Weights of a small GPT-style language model, trained from scratch on English Wikipedia.
Size: 25 layers, width 128, 4 heads of 32 (1 for keys and values), MLP 320 SwiGLU.
Architecture: RMSNorm before each block, normalized queries and keys.
Training: 236M tokens, 3681 steps.
Each number is 128 + 32 x the weight over its row's rms, rounded and kept within 0 to 255. Layers, rows and columns count from 0. The size above them is the row's rms in percent of the matrix's.

# layer 16 attention output (transposed), 128x128, rms 0.0638, rows 22-31,54-63,85-95,117-127, columns 0-127
size [100  99 106 115  98 110 101 115 101  92  91 106  96 109  94 100  98  96  95  96  99 100  99  87  91 107  97 110  98  96 105 103 113 106  91  84  99  98  83  86 115 101]
[[175 106  81  88 185 133  93 142 140 145 169 170  95 154 172 162 149  93 105  91 145 128 144  96 117 181 175 179 103  80 175 169 142 171 159 120 141 110  72 129  59  64 156  96 102 134  78 132 123 141 172  95 155 151 123 119  79 189 108 169 118 122 137 108 158 149 179 143 120 142 141 143 141 149 143 107 144 137 126 148 123 103 118 141 173 159 110 111 104  87 140 159 135 177 113  58 163 180 134 126 124 177 110 160 111 189 123  92 106 110 141 164 127 130 143 129 157 158  92 187 225  94 141 111 119 119 150 171]
 [160  80 113 145 120  96 115 164  71 174 144 178 171 153 104 120 105 100 149 131  63 124 107 147 139  93 104 134 145 127 117 160  96  87 111 118 109 116 179 100  68  71 110 150  98 125 175 106 165 116 104 136  98  98 149 131 194 173 166 102 149 125 136 129 222 199  97 149 115 114 143 106 103 172 107 149 111 102 146 157 113  99 104  90 135  77 143 152 141 145  95 116 153 131 151 141 152 201 135  85 115 131 190 142 124  15 125 147 159 123 125 162 152 176  58 144 116 139 142  96 140  95 110 126 147 155 118 150]
 [102 132 128 121 128 115  98 146 105  78  57 139 143 141 124 167 103 132 140  80 213  92 123 155 128 135 175 191  99 133  85 133  89 103 135 174 168 113 162 124 212 119 107 113 110 134 125 109 100 111 134 159 101 118 148 125 211 119 117 113 159 126  88  82  88 122 113  93 186 128 165 150 172 159 119  97  89 157 184  74 144 101 177 125 115  97 124 159 125 135  91 110 100 155 131  79 157  84  83 135 140  62 134 161 148  62 141 135 106 123 136 134 171 142 182 132  98 145  97 191 107 127 137 164 128  87 124  72]
 [135 127 154 134 126 132 105  59 198 125 112 164  99 126 122  46  40 161 171 158 105 101 189 107 120 118 110 148 147 128 162 123 146 105 157  85  79 115 183 143 154 134 105 151 150 196  97 122  99 109  61 192 121 151 109 159  88  83 138  92 132 187  86 138 148 126 158 144  89 115 149 108 134 129 160  94 108 121 106 121  96 120 155 109 153 156  94 135 142  80 160 111  97 137 156 100 112 107 153 126 132 141 125  99 110 106  97 169 208 149 133 145 104 124  75  80 158 104 150 153 111  86 181 176 123 198 102 132]
 [115 131 135 108 100 194  98 145 132 166  43 116 122 118 142 110 161  99 139 169 111 115 156 131 104 165 186 169 100 121 100  95 163 119 172 183 124 196 176 174 136  61 146  80  99 125 136 159 178  84 117 109 130 130  94 125 126  84  94 207 125 188 161 163 133 113 132 138 100 105 198 120 135 171 141 148  66 121 171  96 100 118 136 131 159  97 110 160  88 129 115 134 175 102 127 126  77 125 162  75 119 167 138 131 107  83 125 146 170 130 132 183 123 136 134 131 152  43 143 103  97 164 107 160 160 150 127 130]
 [ 90 167 161 148  98 130 115 135 126  96 165 137 110 149  94  83  48 110 117 123 103 139 141 115 100  84 171  85 162 134 104  93 163 123 121 164 124 183 144 155 103  93 116 125 112 159 150 114 137  84 143 143  89 156 106  73 149 102 127 206 141  99 100 181 119 129  79  73  76 158 186 133 118 144  64 124 136 146  82 180 126 209 148  77 104 138 100 156 175 101 128 139 121  87 124 166 104 169 172 169 114  73 100 163 178 137 146  95 144 153 176 155  95  87 118 148 106 151  91 103  91 112 143 155 140  88  98 105]
 [212 122 119 150 185  64 117  90 104 158 155 133  91 103 132  81 123 120 158  76 119  92 147 148 137 162 101  66 128  88 126 136 150  84 133 137 200 125 136 145 161 136  90 175 141 141 119 143 135 137 129 133 100  96 130  64 113 129 144  58 124 122 144 157 106 127 157  83 127 125 151 137 135 149  96 110 146 158 143 121 143  64 145 105 146 155 150 106 140 171 149 127 104 134 123 104 121 124  71 130  92 144  58 193 105 126  79  95 142  75 132 181 143 178 154  51  74 181  97 158 190 133 190 147 138  96 103 119]
 [115 108 157 125  92 122 217  92  74 101 139 171 127 110  80 124 168 139 143  83 163 162 130 216 124 168 144 146 162 150 121 152 133 105  94 135 107 118  73 111 175 173 117 177  98 116 171 104 182 100 111 156 121 123 184 182 152 173  96 103 175 153 182  87 106  75  98 106 116 130 124  87  71 150 131 116 143 133  65 125 102 114 120 130 121 148 127 162 181 141 107  82 183  86 157  92 130 155 150  92 113 132 161 156 106 141 139 116 109 109 127  67 155 104 138  94 117 134 129  75 166 129 166 108 184  90 102 150]
 [135 157 176 118 192  91 146 117  97 186 117 129 179  99 126  89 179 130 155  88  96 113 144 161 106 160 177 110 137 175 161 195 108 117 117 162 190 125  47 137 115  93 144 116 126 120 191 118  93 109 158 132 128 197 134 120  83 124 148  91  86 181  81 117 144 148 155 132  95  70 119 167  99 138 104 121 179 124 173  82 120 103 153 146 112 118 117 114  94 118 128  94 153  89 136 145 111 152  88 155  97 160 140 122 147  78 102 140 159 163 154  83  98 106  89 115 174 104 136 139 135 182 132  46  84 173 133 136]
 [111 159 100 148 135 107 170  86  78 113 108 151 132  52 183 101 132 169 155 174 113 149 120 144 137  78  90 116 137  94 152 108 127  85  65 161 126 126  97 125 129 120  83  67  89 119 171 155 134 154 123 107  56 153 181 124 130 177  69 135 115  88 114 157 124 102  91 105 156 170 143 164 140  94 109 154 158 145  91  91 154 139 147  97  94 163 143 125 132 116 130 146 139 181 117 125 140 197 169 164 150  85 163 184 105 134 149 159 149 229 198 164 103 135 129 141 117 135 124 150  96 105 154 141 150 174 115 169]
 [148  88 112 149 108 146 150 117 122 141 157 104 152 105 147  72  72 148 188 129 151  80  91 163 155 131  79 123 114 136  89  72 142 146  92 179 162 135 115  73 121 107 104 193 105  51 153  84 149 169 106 112 128 101 105  90 148 101 116  86 189 111 152 161 131 156 162 134 131 154 164 123 151  99  94 166  95 101  97 122 171 144  61 131 164 152 169 158 183 171 148  64 129 111 121 148 112 176 123 119 117 109 143 145 133 153 126 117 140  26 110 121 114 123 135  89 123 124 103  65  83 152 124 129 159 108 199 147]
 [ 81 124 133 137 118 155  99 115 165 121 130  84 144  89 178 172  82  90  78 122 115 172 118 112 127 165 100 159 133 103  80 124 102  64 186 169 111 113 173 157 193 175 153 133 158  79 170 155  88 101 122 127 119 193 146 136 139 105 141 196 116  98 174 104  73 103 186 106  94  96  98 123 160 100  99 118 136 123 127 101 163 140 111 140 140 118 120  92 160 151 133 184 160 162 172 160 104  59 123 191 120 123  95  92 163 136 131 179 144  86 154 144  84 151 166 115 105  95 138 133 144 155  76 176 135  81 124 142]
 [108 125 170  97 181 106 151  94 217 124 123  70 147  91 110 113 120 127 159 146 114  99  88 162  91 141  80 105 133 156 202  83 151 160 172 174 150 127  85 113 107 130  84 161  63 118 151 182 150 142 130 159 130 160 106 142  95  56 152 117 144 119 143 139 178 142  73 136 198 156 146 136  95  96 132 131  95 125  55 124 124 169 162 132 166 210 170 140 140  88  60 154 100 132 145 135 114 126 135 161  92 127 158 163 127 136 114 143 182 107 138 108  93 102 123 145 112 111 161 140 163  80 107 148 147 170 125 128]
 [ 96 139 117 116 132 115 143  46 127  66  69  70 157 186 103 163 163 132 109 106  85 133 116 184  60 123  94 132 149 136 133 101 109 115 129 125 178 150 141  61  93 109 110 143 130  82 106 110 128 174 132  88 140 124 140 175 146 113 139 139 141 132 146  64 143 116 121 151 173 138 144 149 144 116 135 116 175 152 161 141 162 132  60 215 110 172 118  99 108 127  90 144 125 141 179 105 156 123 111 163 103 158 174 175 119  80 114 122 134  94 100 162 131 136 130 132  78 170 122 102 124 167 139  64 138 105 197  49]
 [151 145  64 186 119 144 201 141 153 153 119 109 156 102 113 132 164 125 203 142 103  64 133 141 155 163 167 135 146 112 164 148 150 116 130 120 104 132  84 137 153 157 152 169 141 139 171  82 137  98  99 106 109 102 128  61 118 129 137 163  79 130 130 187  70 102 129 166  68 133 119 144 166 163 137 154 123 120 121  70 145 110 185 171 138  95 147 148 115 148 183 133 139 202  80  94 112 129 127 168 106 161 109 131 152 210 129  94 110 104 153 144  84  72 132 125 151 135 196 133 154  79  92 160  93 124  95 143]
 [129 150 110 141 155 176 114 121  70  71  95 162 160 153 121 139 204 165 131  91 142  97 112 132 156  94 140  89 138 128 102 121 146  64  92 181 161  85  43 131 124 161 120 216 129 164 154 111 150 124 185 129 147  92 123  97 194 148 156 195 141 131 169 168 163 177 132 113 140 124 128 132 182 108 144 153 113 128 158 158 145 124 132  85 149 126 166 153 110  77 140  92 123 151 138 112 128  87  89 131  84 136  72 101 109 105 136  99 106 140 180 113  96 206 129 136 101 136 137 151 125 142 138 109 134  55 122  78]
 [127 100 114 119  99 183 197 131 171 121 154 155 109 145 149  88 150 178  75 112 145 162 127  65  88 115 224 162 138  78  70  59 148 152 109 109 121 115 133 170 162 151 132  99 181 127 109 123 131 129 155  70 119 159 148 123 179 106 148 121  81  98 150 173 129 152  95 100  90 154 154 118 133 117 122  89 127  97 126 138 111 130 198 130 106 112 112 104 198 110 139 152 159 173 153 115 157 116 177 174 193 183 118 142 126 114 151  80 118 111 154 156 149 166 159 127 111 125  99 103  91  82 150 157 164 148 105  75]
 [152 160  81  59 138 138 109 101 133 112 159 109 130  96 139 143  79 145 170 128 191 101 158  95  96 115 172 139 113  93 138 174 156 112  86 154 153  45 148 144  90 186  85 203 127  92 128 118 164  92 100 153 103  82 120 127 111 139 158 137 153 127 119 151 139 133 113 175  77 131 163 119 137 154  52 131 121 164 172 119 151 114 164 183 116 116  59 102 140 127 131 144 101 203 111 104 122  64  92 122 117 150 139  75 167 147 103 184 138 108 128 109  84 146 153 155 107 136 176  75  79 122  94 151 116 140  97 112]
 [ 96 158 142  98 101 171 134 133 156 155 107  72 133  63 129 167  92 106 136 153 158  88 105  87 154  93  56 174 127 171 120 145 144 129 121 129 126 164  87 148 111 116 128 175 175 215  35 176 206 121 120  96 138  96  82 176 145 146 108  70 104 177 139 141 147 174 151 147 141 175 112  96 120 103 141 143 118 133 111 210 161 164 152 162 139 106  90 150 120 107 119 152 123 129 132 127 120 185 114 120 155 134 153 171 102 120 151 127 129 135  85 130 148  99 131 154  71 110 128 183 119 128 178 158 172  90 140 133]
 [130 109 175 164 129 133 131 139 149  89 102 185 132 159 123 186 104 122 141  98 133 142 106 158  85 151 157 150 115 107 150 138 119 138 212 159  69 115 159 159 107 101 183 180 149  72 116 197 154 121 129 144 106 138 128 137 123 132 171 155 171 131 129 111 107 140 168  90 116 111 117 188 135  89 141 110 111 181 166 115 139 138  70 168  89 188 118 146  85 136 112 192 171  90 166 131 110 162 201  84  73 139 105 137  91 120 155 191 176  97 143 166 153 128  89  73 119 113 172 154 166 127 115 126 158 103 162  97]
 [109 139 165 169 144 105  96 128  96  71 125 128 171 148 152 186  66 160 163 148 112  93 140 102 164 148 138 188 115 123  87 184 113 139 115 148  78 103 126 158 145 120 103  94 151  56  82 127 174 130 126 134 104 103 138 116 130 147 203 137 130 200 135 172  68  65  95 140 150 134 145 133 107 201 189  66 111 113  95 175 152 145 134 117 114 175 115  26 148 125 133 126  77 141 149 118 133 189 163 126 172 168 135 132 119 111 138 106 144  97 112 137 143  76 103 131 157 136 127 135  94 162 102 130 148  96 129 112]
 [144 140 170 119 134 110 118 156 106 109 143 120  97 118 111 160  99 155 168 129 125 175 151  99  89 127 141  70 184  95 196 139 155 105 152  93 175 119 160 143  88 170 206 115 109 134  99 160  95 145 114 124 143 137 123 192 140 158 149 118 142 128 142 152 148 159 117 137 161  74 101 114 148 130 140 128 167 134  75 163 111 123 182 105   8 173 117 119 122 141 186 134 141 192 121 121 139 138  56 102  74 184 162 103 118 110 150 135 169 152 145 120 147 143 195 161 105 115 105 199 144 105 106 148 113 173 133  89]
 [140 127 129 109 203 144  59 188  85 172  68 160 108 118 115 112 136 123 123 169 166 103  91 115 114 102 196 166 122 107 162 103 187 117 102 133 140 152  71 100 121 130 196 104 168 154 114  45 148 145 125 173 135 127 131 105  82 133  63 117 117 116 163 179 149 146 121 185 196 145 150 138 130 102 135  90 128  93 110 154 181  73 101 101 132 132  93 144 188 109 144  93 101 171  65 117  99 111 132 131 122 144 170 183 143 128 168 149 108 109 122 102 186 127 159 128 112 176 104 123 109 164 153 128 131 104 128 129]
 [ 79 108 136 153 127 142 101 178 109 133  94 135  99 162 107 108 109 122 103 125 159 117 211  78 135 112 147 171 117  65  89  90  79 104 145 126 101 111 200 161 163 102 115 144 160  76 164 121 164  93 143 101 132  93 177  71 138 106 151 108  68 141 176 125 108 143 126 122 124 157 127 168 129 160 124 166  99 142 181 135 147 120 127  79  67 111 120  79 102 119 184 125 179 157 172 108 134 136 183 123 133 108 132 117 117 100 169 156 138 124 120 111 111 179 107 114  97 150 155  96 152 173 159 134  56  61  50 119]
 [141 153 115 185 121 161 111 167 111 135 154 127 171 106 118 137 154 131 118 143 122 137 110 133 118 216 179 145 110 132 136 106  91 103 192 147 138 102  96 191 168 169 138  78 128  12 149 126 159 173 111 139 114 128 137 132 138 141  75 142 166 155 171 154 183  93 138 158 187 126 128  99 140 188  99 146  96 118 141 158 103 169 127 156 127 105 128 136 137 131 154 138 143 133 140  97 116  64 123  93  84 153  36  75 137 178 169 115 120 156 141 114 102 153 152 158 109 115  91 112 108 108 155 148 220 128 146 118]
 [135 111 177 126 131 120 151  93 132 165 168 165  98 167 146 116 109 141 107 145 130 151  87 137  81 183  61 103 148 123 117 108 106 194 137 136 127 162 128 123 109 123  79 159 116  81 117 179 180 158 111  67 181 172 135 135 175 134 167 155 173  71  93  81 109 148 178  97 107 143 114 119 100 105 115 137 143 145 185 157 132 182  85 108 107 138 165  97 140 105  73  96 106  41 112 107  81  76 165 107 185 120  97  95 109  96 100  70 100 134 133 126 145 156 156 145 105 140 117  81  76 126 165 117 102 146 163 103]
 [132  70 110  92 102 114 141 114 138 157 101 196 128  99 138 119 136  75 126 112 186 151 147 164 131 145 104 176 149 117 152 124 138 172 127  85 119 140 156 123 126 122 162  93  81  61  60 123 105 156 104 145 102 104 119 162 156 135 179 125 121 121 186 149 103 122 141 186 187 165  84 100  94 175 150 129 121 108 147  90 103 127 142 156 103 144  80 149 162 145 199 159 114 163 179 149  68 119  97 149 160 166 166 144 162 147 156 171 190 167 128 154  81 135 106 140  99 115 121  61  93 151  57 123 113 170 147 164]
 [124 130 136 102 129 146  57 144 158 116 124 123  73  87 164 136 124  74 126 177 144 164  97 195 162  96 111 142 131 120 148 182 101 141 113 141 182  83 108  80 151 119 149 248 133 130 115 112 120 117 127 151 167 115 126  79  67 115 107 114 198 108 109 127  65 123 172 160 119 107 149 143 158  80 124 159  94 116 143 157  88 131 182  94 157 102 144 105 135 118 112 123 152 108 112 123 100 128 167 185 165 122  62 162 136  64 122 116 135 116  87 103 117 198 116 166  97  92 147 174 127 135 105  75 111 114 141 145]
 [159 139 139 170 153 137 135 178 122 121 147 170 143  85 156 171 138 189  65 147 137 153 156 144 180 125 127 150  86 128 155 153  79 112 158 140 118 160 133 146 149 101 155 121 140 142 111 198 195 113 169 114 104 106 175  99 133 122 129 174 157  78 151  87 124  49 126  89 193  73  91 102 178 131 165  90 163 155 142 166 141 144 127 100 117 143 207 167 152  95 149 130 156 148 131 105  98 134 133 138 107 126 141 145  78 165 160  80 161 104 192  99 166 126 112 143 138 124  76 198 187 147 114 153 136 157 148 124]
 [133 134 170 133  89 111  94 129 126 111 105 174 123 138 168  81 102 138  94 123  77 126 137 190 121 133 122 159 142 140 154  75  81 115 171 143 160  87 153  70 162 121 130 107 121   2 138 149 123 106 124 213  68  87 150 150 167 143 137 190  95 133 139 141 138 114  94 161 131 123 155 140 130 164 108 141 172 104 181  87 116 140 150 135 125  97 169  91 125 116 113 163  92 163 103 151 108  92 107 116 154  57 101 157 125  90 108 170 137  99 100 150  91 109 146 125 121 155 131 113 168 184  77 169  98 138 186 167]
 [157 125 142  93 153  97  40 156 160 103 163 129 137 125 136  92 163 121 136 128 115  88 120  92 127  78 132 130 108 109 124 158 127 130 102  77 169 128 161 118  87 164 153 143 193 208  79 152 154 158 129 168  99 148  97  61  95 127 130  81 133 193 138  92 107 126 114 127 100 120 102  67  86 100 145 145 175 125  90 114  90 117 125  89 128 202 148 140  90 134 130 101  93  82 159  99 157 145 118 197 128 138 137  92 180 141 123  86 140 126 122 148 150  50  69 119 175 119 165 194 137 138 137 133  89 130 107 101]
 [127 152 144 170  58 222 126  85 146 132 124  98 144 127 101  94 114 112 117 150 137  92 106 125 107 113 124 118 141 118 138 132 181  79 135 143 115  93 109 107  97 153 132 144 120 154  89 119 150 151  66 151 191 144  91 103 103 155 125 114 156  94 121 139 113 129  89 104 123 124 108  74  87  92 105  76  99 176 186 133 173  52 128 144 108 104 142 218 149  95 143 136 117 170 116  96 107 155 135 105  97 150 110 128 115 104 170 135 108 112 168  54 109 165 110  81 124  91  32 128 142 114  74 139 172 119  69 113]
 [ 94 132 141 176 118 136 127 126 138 102  74 127 171  80  76 127 180 157 138 108  99 108  92  91 126 110 108 141 104 173 142 100 158 171 112 196  93 130 152 110 126 132  83 173 163 125 117 105 141 148 123  77 135  49 109 144 134 101 107 177 120 179 110 113 144 110 141 156 158 113 159 139  90 118 156 151  58 120 164 134 142 168 152 128 148 114 100  35 108 137 127 153  80 130 120 135 148  67 127 125 155 121  34 121  78 128 121 198 163 170 117  90 128  73  27  98 121 145 145 122 106 140 130 131 136 109 146 157]
 [143 146 195 149 129 123 125  34  88  88 172  82 179 162  73 164 140 178 174  82 106  97 130 125 153 135  38 161 175 151  91 114  90 162 131 153 164 134 139  98 101 114  55 115 160 189 102 156 130 138 155  78 141 120 149  83  90 132 119 134 168 139 119 158 141 117  90 133 100 106 119 137 162 147 126 133 138 194 149 131 161  88  97 121  82 135  81 126 148 119 121  90 166 160 123 102 104 164 163  78 137 124 133 114 120 119 152  68  68 120 125 125  56 112 120  97 108 109 120 129 114 120 135 155 122 113 100  64]
 [139 125 105 114  98  90 141 102 131 141 176 206 167  69 127 104 115 135 122 122 111 148 148 111 137 149 203  98 119  79 152 188 143 132  63 126  70  58 172  69 128 136 153  68 146 117 138 173 105 113 147 115 152 136 148 134 130 145 139  84 146  82 104 140 132 102 147 146  95  89  80  94  94 114 148  97 185 177 111 119 131 101  91 190 120  98 160 110  71 172 188 122 159  88 157 140 130 129 144 179 110  88 123 118  80 152  75  85 175 126 115 171 134  71  81  95 104 135 137 135 132 148 103 107 132 118 170 106]
 [139 139 127  91 133 135 129 180 102 150 101 126 156 102 119 107 117 145 122 140 122 149 103 128 134 138 217 157 123 137 156 126 153 134  63 133  67 159  93 154 106 123  89  96 134  65 149 114 178  65 144 154 137 177  92  90 118 170 164  96 102 202 127 109 112 182 144 144 136 108 150 193  77 156 142 118 142 126  74 141 139 156 118  78 165 132 196 124  86 157  98 106  47 107  88 142 119 151 144 148 115 137 197  98 159 142  34 117 145 120 134 109 129 153 141 164 110 157 153 159 177 124 159 144 146 141 140 190]
 [155  75 117 150 144  75 121 113 181  85 105  84 138 113 133  93  95 177 113 144 103 144 133 117 116  65 109 163  74 119 123 103  91 145 146 101 123 131 108 133  89 133 184 118 147 139 138 106 127 106 148 107 146 138  72 150 115 103 204 172 186 162 170 105  78 155 141 127 126 181 183 144 107 116 186 103 103 160 146 144 167 152 175 179  81 141 179 103 117 147 181  90 149 111 130 141 138 104  82  64 193  98 125 195 149 131 106 144 124 197 123 111 171 172 114 109 107 141 138 145 180 114 122  95  90  74 131 117]
 [129 167 153 134  84  72  79 145 191 169 130  84 134 123 141 127 137 118 101 203 122 163  86  79 162 126 141 102 106  86 126  91 128 140 138 110  92 139 126  98 129 108 113 205 151 109 128 189 179 155 203 149 127 143 142 159  72 116 136 167 132 162 144 156 132  58 134 119 108 119  98 138 135  50  86 136 123 151 137 125 100  71 155 156 127 120  77 147 129 153  91 167 127 125 158 104 149 161 146 114 139  88 171 122 105 150 139 135 155 123  62 157 138  83 183  81 186 171 122 105 154 122  91 115 172 103 148 189]
 [125  51  80 143 101 115  88 145 129 117 134  66 152 142 114 199  92 116 186  97 155 124 130 162 101 109 155  77 105 152 106 124 151 151 156  83  85 117 121  86 132 108 178  65 129 117 133  91 108 121 135 140 173 133 133  87  96 168 105 167 135 205 110  60 122 113  97 145 138  75 114 111  60 209 134 123 116 162 153 146  88 140  70 166 117  96 141 142 122 146 127 125 117 100  74  89  70 120 111 110  55 173 155 115 123 156 146  96 104 117 118 154 116 113 128 151 173 175 136 133 111 151 109 102  75 130 163 156]
 [154  96 139 190 134  99 171 123 160 136 135  85 139 168 130 151 144  88  69 159  60  83 122 101 141 131 127  51 126 100 132 115 161 140  82 149 148 172 191  68  92 120 211 121 132 144 123 175  50 106 119 134 133 183 104 121 123 113 116 120  93 130  74 114 149 198 130 142  56 112 168 125 113 157 117 115  99 118  84 114 127 121 130 102  99 133 133 147  93  74 127 175 105 122  94 134 155 169 107 140 184 139  88 133 132 111  77 194  87  99  74 152 144 158 109 119  91 106 106  99  99 134 132  87 143 124 141 101]
 [128 127 100 173 131 111 118 124 127 108 174 151 120 127 126 114 136 168 148 131  90 137 119  89 151 119 101  88  92  87  91 124  97 148  64 120  99 136 176  56 106 186  74 203 114 142 106 123 111 151 104 111 121 153 106  98 124  77  99 157 143 119 156 170 136 128 114 132  93 161 108 127 179  28 166  65  78 178 124 114 150  99  51 109 129 178 147 140  44 144  80 110  99 137 151 113 135 127 123 111 127 103 101 107 152  97 162 130 116 143 127 158 151 132 133 121 188 121 150  86  63 132 122  42 142 123 111 101]
 [185 139 167 135 168 138 150 101  95 183 156 139 125 103 148  92  81 110  58 126 175  86  52 155 135  94 151 124  31 109 176 157 131 150 150  58 134 103 144 130 117 121  99 153 110  63 115 120  93 121 177 189 163 116 135 154 141 150 139 134  93 136 131 154 117 132 148 195 138 166 126  73 160 137 147  93 150 114 122 104 117 130 133 117 114  82 161 123 191 119 153 162 114 133  94 143 138  74 109 124 107 169 158 152 114 173  82 150 135 163  92 118 120 148  85 150 110 109 127 143 144 168 117  46 128 154 192 164]]
# layer 16 attention value, 32x128, rms 0.0514, rows 22-31, columns 0-127
size [104 102  89 104  98  98 102  94 102  98]
[[166 143  99 104  88 162 100 178  82 123  68 101 168 123  81 130 153 119  90 180  98 118  82  66 178 100 140  86 101 139  71 126 134 134 100 118  93 113 125 161 110 120 131 104 128 134 127  90 163  81 166 119 146 137 114 162 157  92 164  57  95 170 147 126 105  89 138 162 137 123 117 109 189 107  83 164 105 100 163  97 114 144 165 101 115 128 119 113 113 166 133 184 161 102 119 138  65  90 154  40 123 112 118 151 169  86 146 161 134  81 104 170  96 148 119 161 114  54  88 112 145 108 108 140 124 139  62 166]
 [163 167 143 215 136 120 147 164  66 156 129  88 126 103 119  86 157 111 110  70 117 126 108 108 145 147 165 112  98 184 100 116 117 166  98 139 120  47 142 106 139 174 150 113 126 154 139  78  80 185 152 132 159 169 116 136 160 130  84 168 115 146 129 133 123 113 154  97 116 124 125 117  74 195 165 241 109 123 125 126 112 166 139 124  83 180  89 118 121 103 152 108 130 178 205 144 149 107 117 118  77 129 150 164 160 142 162 100 157 134 137 140 144 103 117  96  84 157 122 129 117 102 215 156 115 145 128 116]
 [113 124 160 187 136 116 127  79 108 153 148 161 168 123 152 146 197 136 149 100  82 169  61 163  84 121 139 130 165 163  88 140  67  92  86  89 151 204 143 144 123 133 119 114  77 113 116 124 170 143 149 118 133  40 139  92 120 150 118  77 145 121 173 106 142  69 144 189 147 123 137 109 125 112 164 129 143 148 150 161  53 143  87 145 140 102  90  86 136 148 132 121 166 124 123 102  88 175 107 132 152 130 114  82 144 139 118 132 174 147  65 102 157  85 176 139 100 141 128 197 182 142 108 113  99  72 134 146]
 [143 107 173 131 141 160  73  98 168 132 142 100 139 133 106 174 121 192 100 133 135 134 172 158 148 174 152  92  75 179 102 123 122 126 146 176 157 139  72 144 139 136 136 144  94  93 152  87 175 104 135  81 127  76  92 198 168 120 130 117 172 165 138 101 122  89 120 138 142 206  98 143 146  74 184 181 136 154 136 149 182 164  70 181 167 137 216  83 110 147 105 110 122 100 124  93 114 126  70 121 115 103 163 134 149 152 137 178 171 155 177 140 105 125 118 149  86  74 165 124 136 155 139 124 136 147 141 123]
 [ 75 155 102 109  98 109 130 128 129 117 110 144 123 162 160 108 135 172 138 110 126 138 182 100 109  46 110 121 128 145 138 143  99 114 174 112 111 126  80 124 124 167  87  73 142 134 201 128  85 150 189 149  83 142 124  55 107 132 128 112 124  88 141 140 167  75  92 134 163 104 160  95 143 132  86 154 178 124 146 117 148 107 143 128 148 143 169 156 125 124 206 173 131  89 126 117 106  86  74 146 195 204  51 118 173 142 144 165  91 131 151 113  80 104  89  78 156 163 118 139 108 142 112 151  98  74 173 109]
 [132 149 154 122 200 181 105 148 131 157 119 101 193 189 141 116 143 114 120 133 102 161 108 113  77 119  89  82  85 179 123 138  98  89 122 167 150 123 144  99 151 133  53 138 138 145 182  96 142 147 119  90 110 139 124 174 156 164 121 101 140 110 145 117 155 135 101 109 143 122 113 137 123 101 121 191  81  71 163 172 142 111 141 164 162 103  84 161 152  71 105  93 109 147 138 100  87  62 117 122 144 142 159  85  64 138 123  94 113  81 163 146  95 165 121 111  93 167 165 186  75 180 145  87 133 203 147 151]
 [ 82 177 121 164  89 105 125 101 127 143 144 143 132  91  90  91 138  76 124 151 138  71 101 128 139 166 124 178  69 123 162 143  85 109  95 192 120 162 115 116 129 139 157 127 136 137 209 182 120  74  89 119 146 129 161 144  97 124 117 150  94 129 164 129 130 137 159 166 152  83  96 103 173 128 137 158 159 115 102  74 115 160 136 122 172 135 112 142 124 148 158 148 117 194  68 229 185 128 120 152  67 140 173 133 136 133 156 147  98 114  73  94  96  71 101  81 134 202 134 118 133 133 122 112 165 159 103 156]
 [136  71 163 136  98 168  80 171 124 103 113 100 113 137 100  89 190  89 150 113 149  83  95  98  74 171 100 179 159 112 130 129  76 169 132  78 182 159 152 158 138 126 154  96 126 149 140  94 140 189 160 159 173 134 161 141 161  99 196 129 147  87 146 155 150 117  88 104 129 175 133 146 157 126 156 136 206 137 158 133 149 109 149 150 163 110  88  93 132 106 122 102 183 136 135 170 108 151  89 156  97 126  82 106 156 148  83 123 101 114 106  87 151 200  54 127  72 150 146 129 133 101  98 160 140  76 110 148]
 [ 99 160  87 140 141  96 123 116 110 177 142 124 118 146 128 152 166  92 115 169 156 152  54 141 119 116 139 174 141 147 113  96 138 133 135  51 145  99 181 129 113 117 118 107  94 120 136 120 145  66 110 120 149 116  93 195 104  59 158 178 151 156 109 172  89 115 112 139 157 157 195 139 121  86  97 171  83 118  33 179 185 136 141 116 111 141 190  79 126 123 124 118 102 158 132 126 136  69 102  96 156  86 138 140  71 126 131 133 200 175 121 148  98 154 121 112 145 172 146 172 180 116  91 142 150 104 160 151]
 [136  81 120 155 191 115 135 102 141  78 162 135 131 152 160  69 102 117 108 143  87 109 115 118 127  80 128  98 144 129  98 125 130 153 113 165 134 129 150 173  99 114 129 136 134  94 114  99 101 127  92  85 144 139  50 128 107 114 225  89 150  98 136  88 178 112 143 100 129 119 121 120 106  80 180 107 107 135 129 100 206 134 131  96  92  96  94 163  74  83 182  83 144 141  81 131 154 192 178 117 106 122 172 181 111 149 104 192 129  82  62  90 174 107 108  56 122 115 139 122 155 151 140 142 143 156 123 112]]
# layer 16 MLP gate, 320x128, rms 0.0735, rows 0, columns 0-127
size [108]
[[139 130  89 102 155 143  99 182 151  60 139 126 162 147 163 163 111 147  83 172  69 135  97  55  92 189 149 136 159 123 155 136 122 119 194 151 197  98 120 127 127 131 132 123 107 116 109 105 126  87  91  81 116  96  98 157 140 137 110 159 201 154  88 153 158 146 140 142 147  86 144 131  90  77  97 175  99  79 109 175 182 147 100 169 134 145 133 135  78 187 132 119 115 150 113  87 129 162  87 124 140 178 188 136  86 111 110 122 128  97 102  94 115 116  74 161 139 200  67 127 118 158 131 107 149 129 162 150]]
# layer 16 MLP up, 320x128, rms 0.0734, rows 0, columns 0-127
size [102]
[[ 62 151 168  99 146 144 117 164 194 127 117 133 170  90 125 106 112 116 177 138 102 131 139 148  86  57 152 147  99  85  93  98 163 132 138 160 155  48 119 133 145 165 157 132 136  99  99 111 120 118 157 123  93 129 123 110 155 123 145  99  94 172 149 143 165 120 143 170 134  83 135 136 127 104 147  63  93 145  30 156  89 186 140 108 168  69  74 179  75 131  97 136 123 107  95 135 155  95 113 149 138 101 162 185 123  71 135 145 149  89 155 145 186 137 160 130 185 115  79 140 131 148 136 132 149 104 186 154]]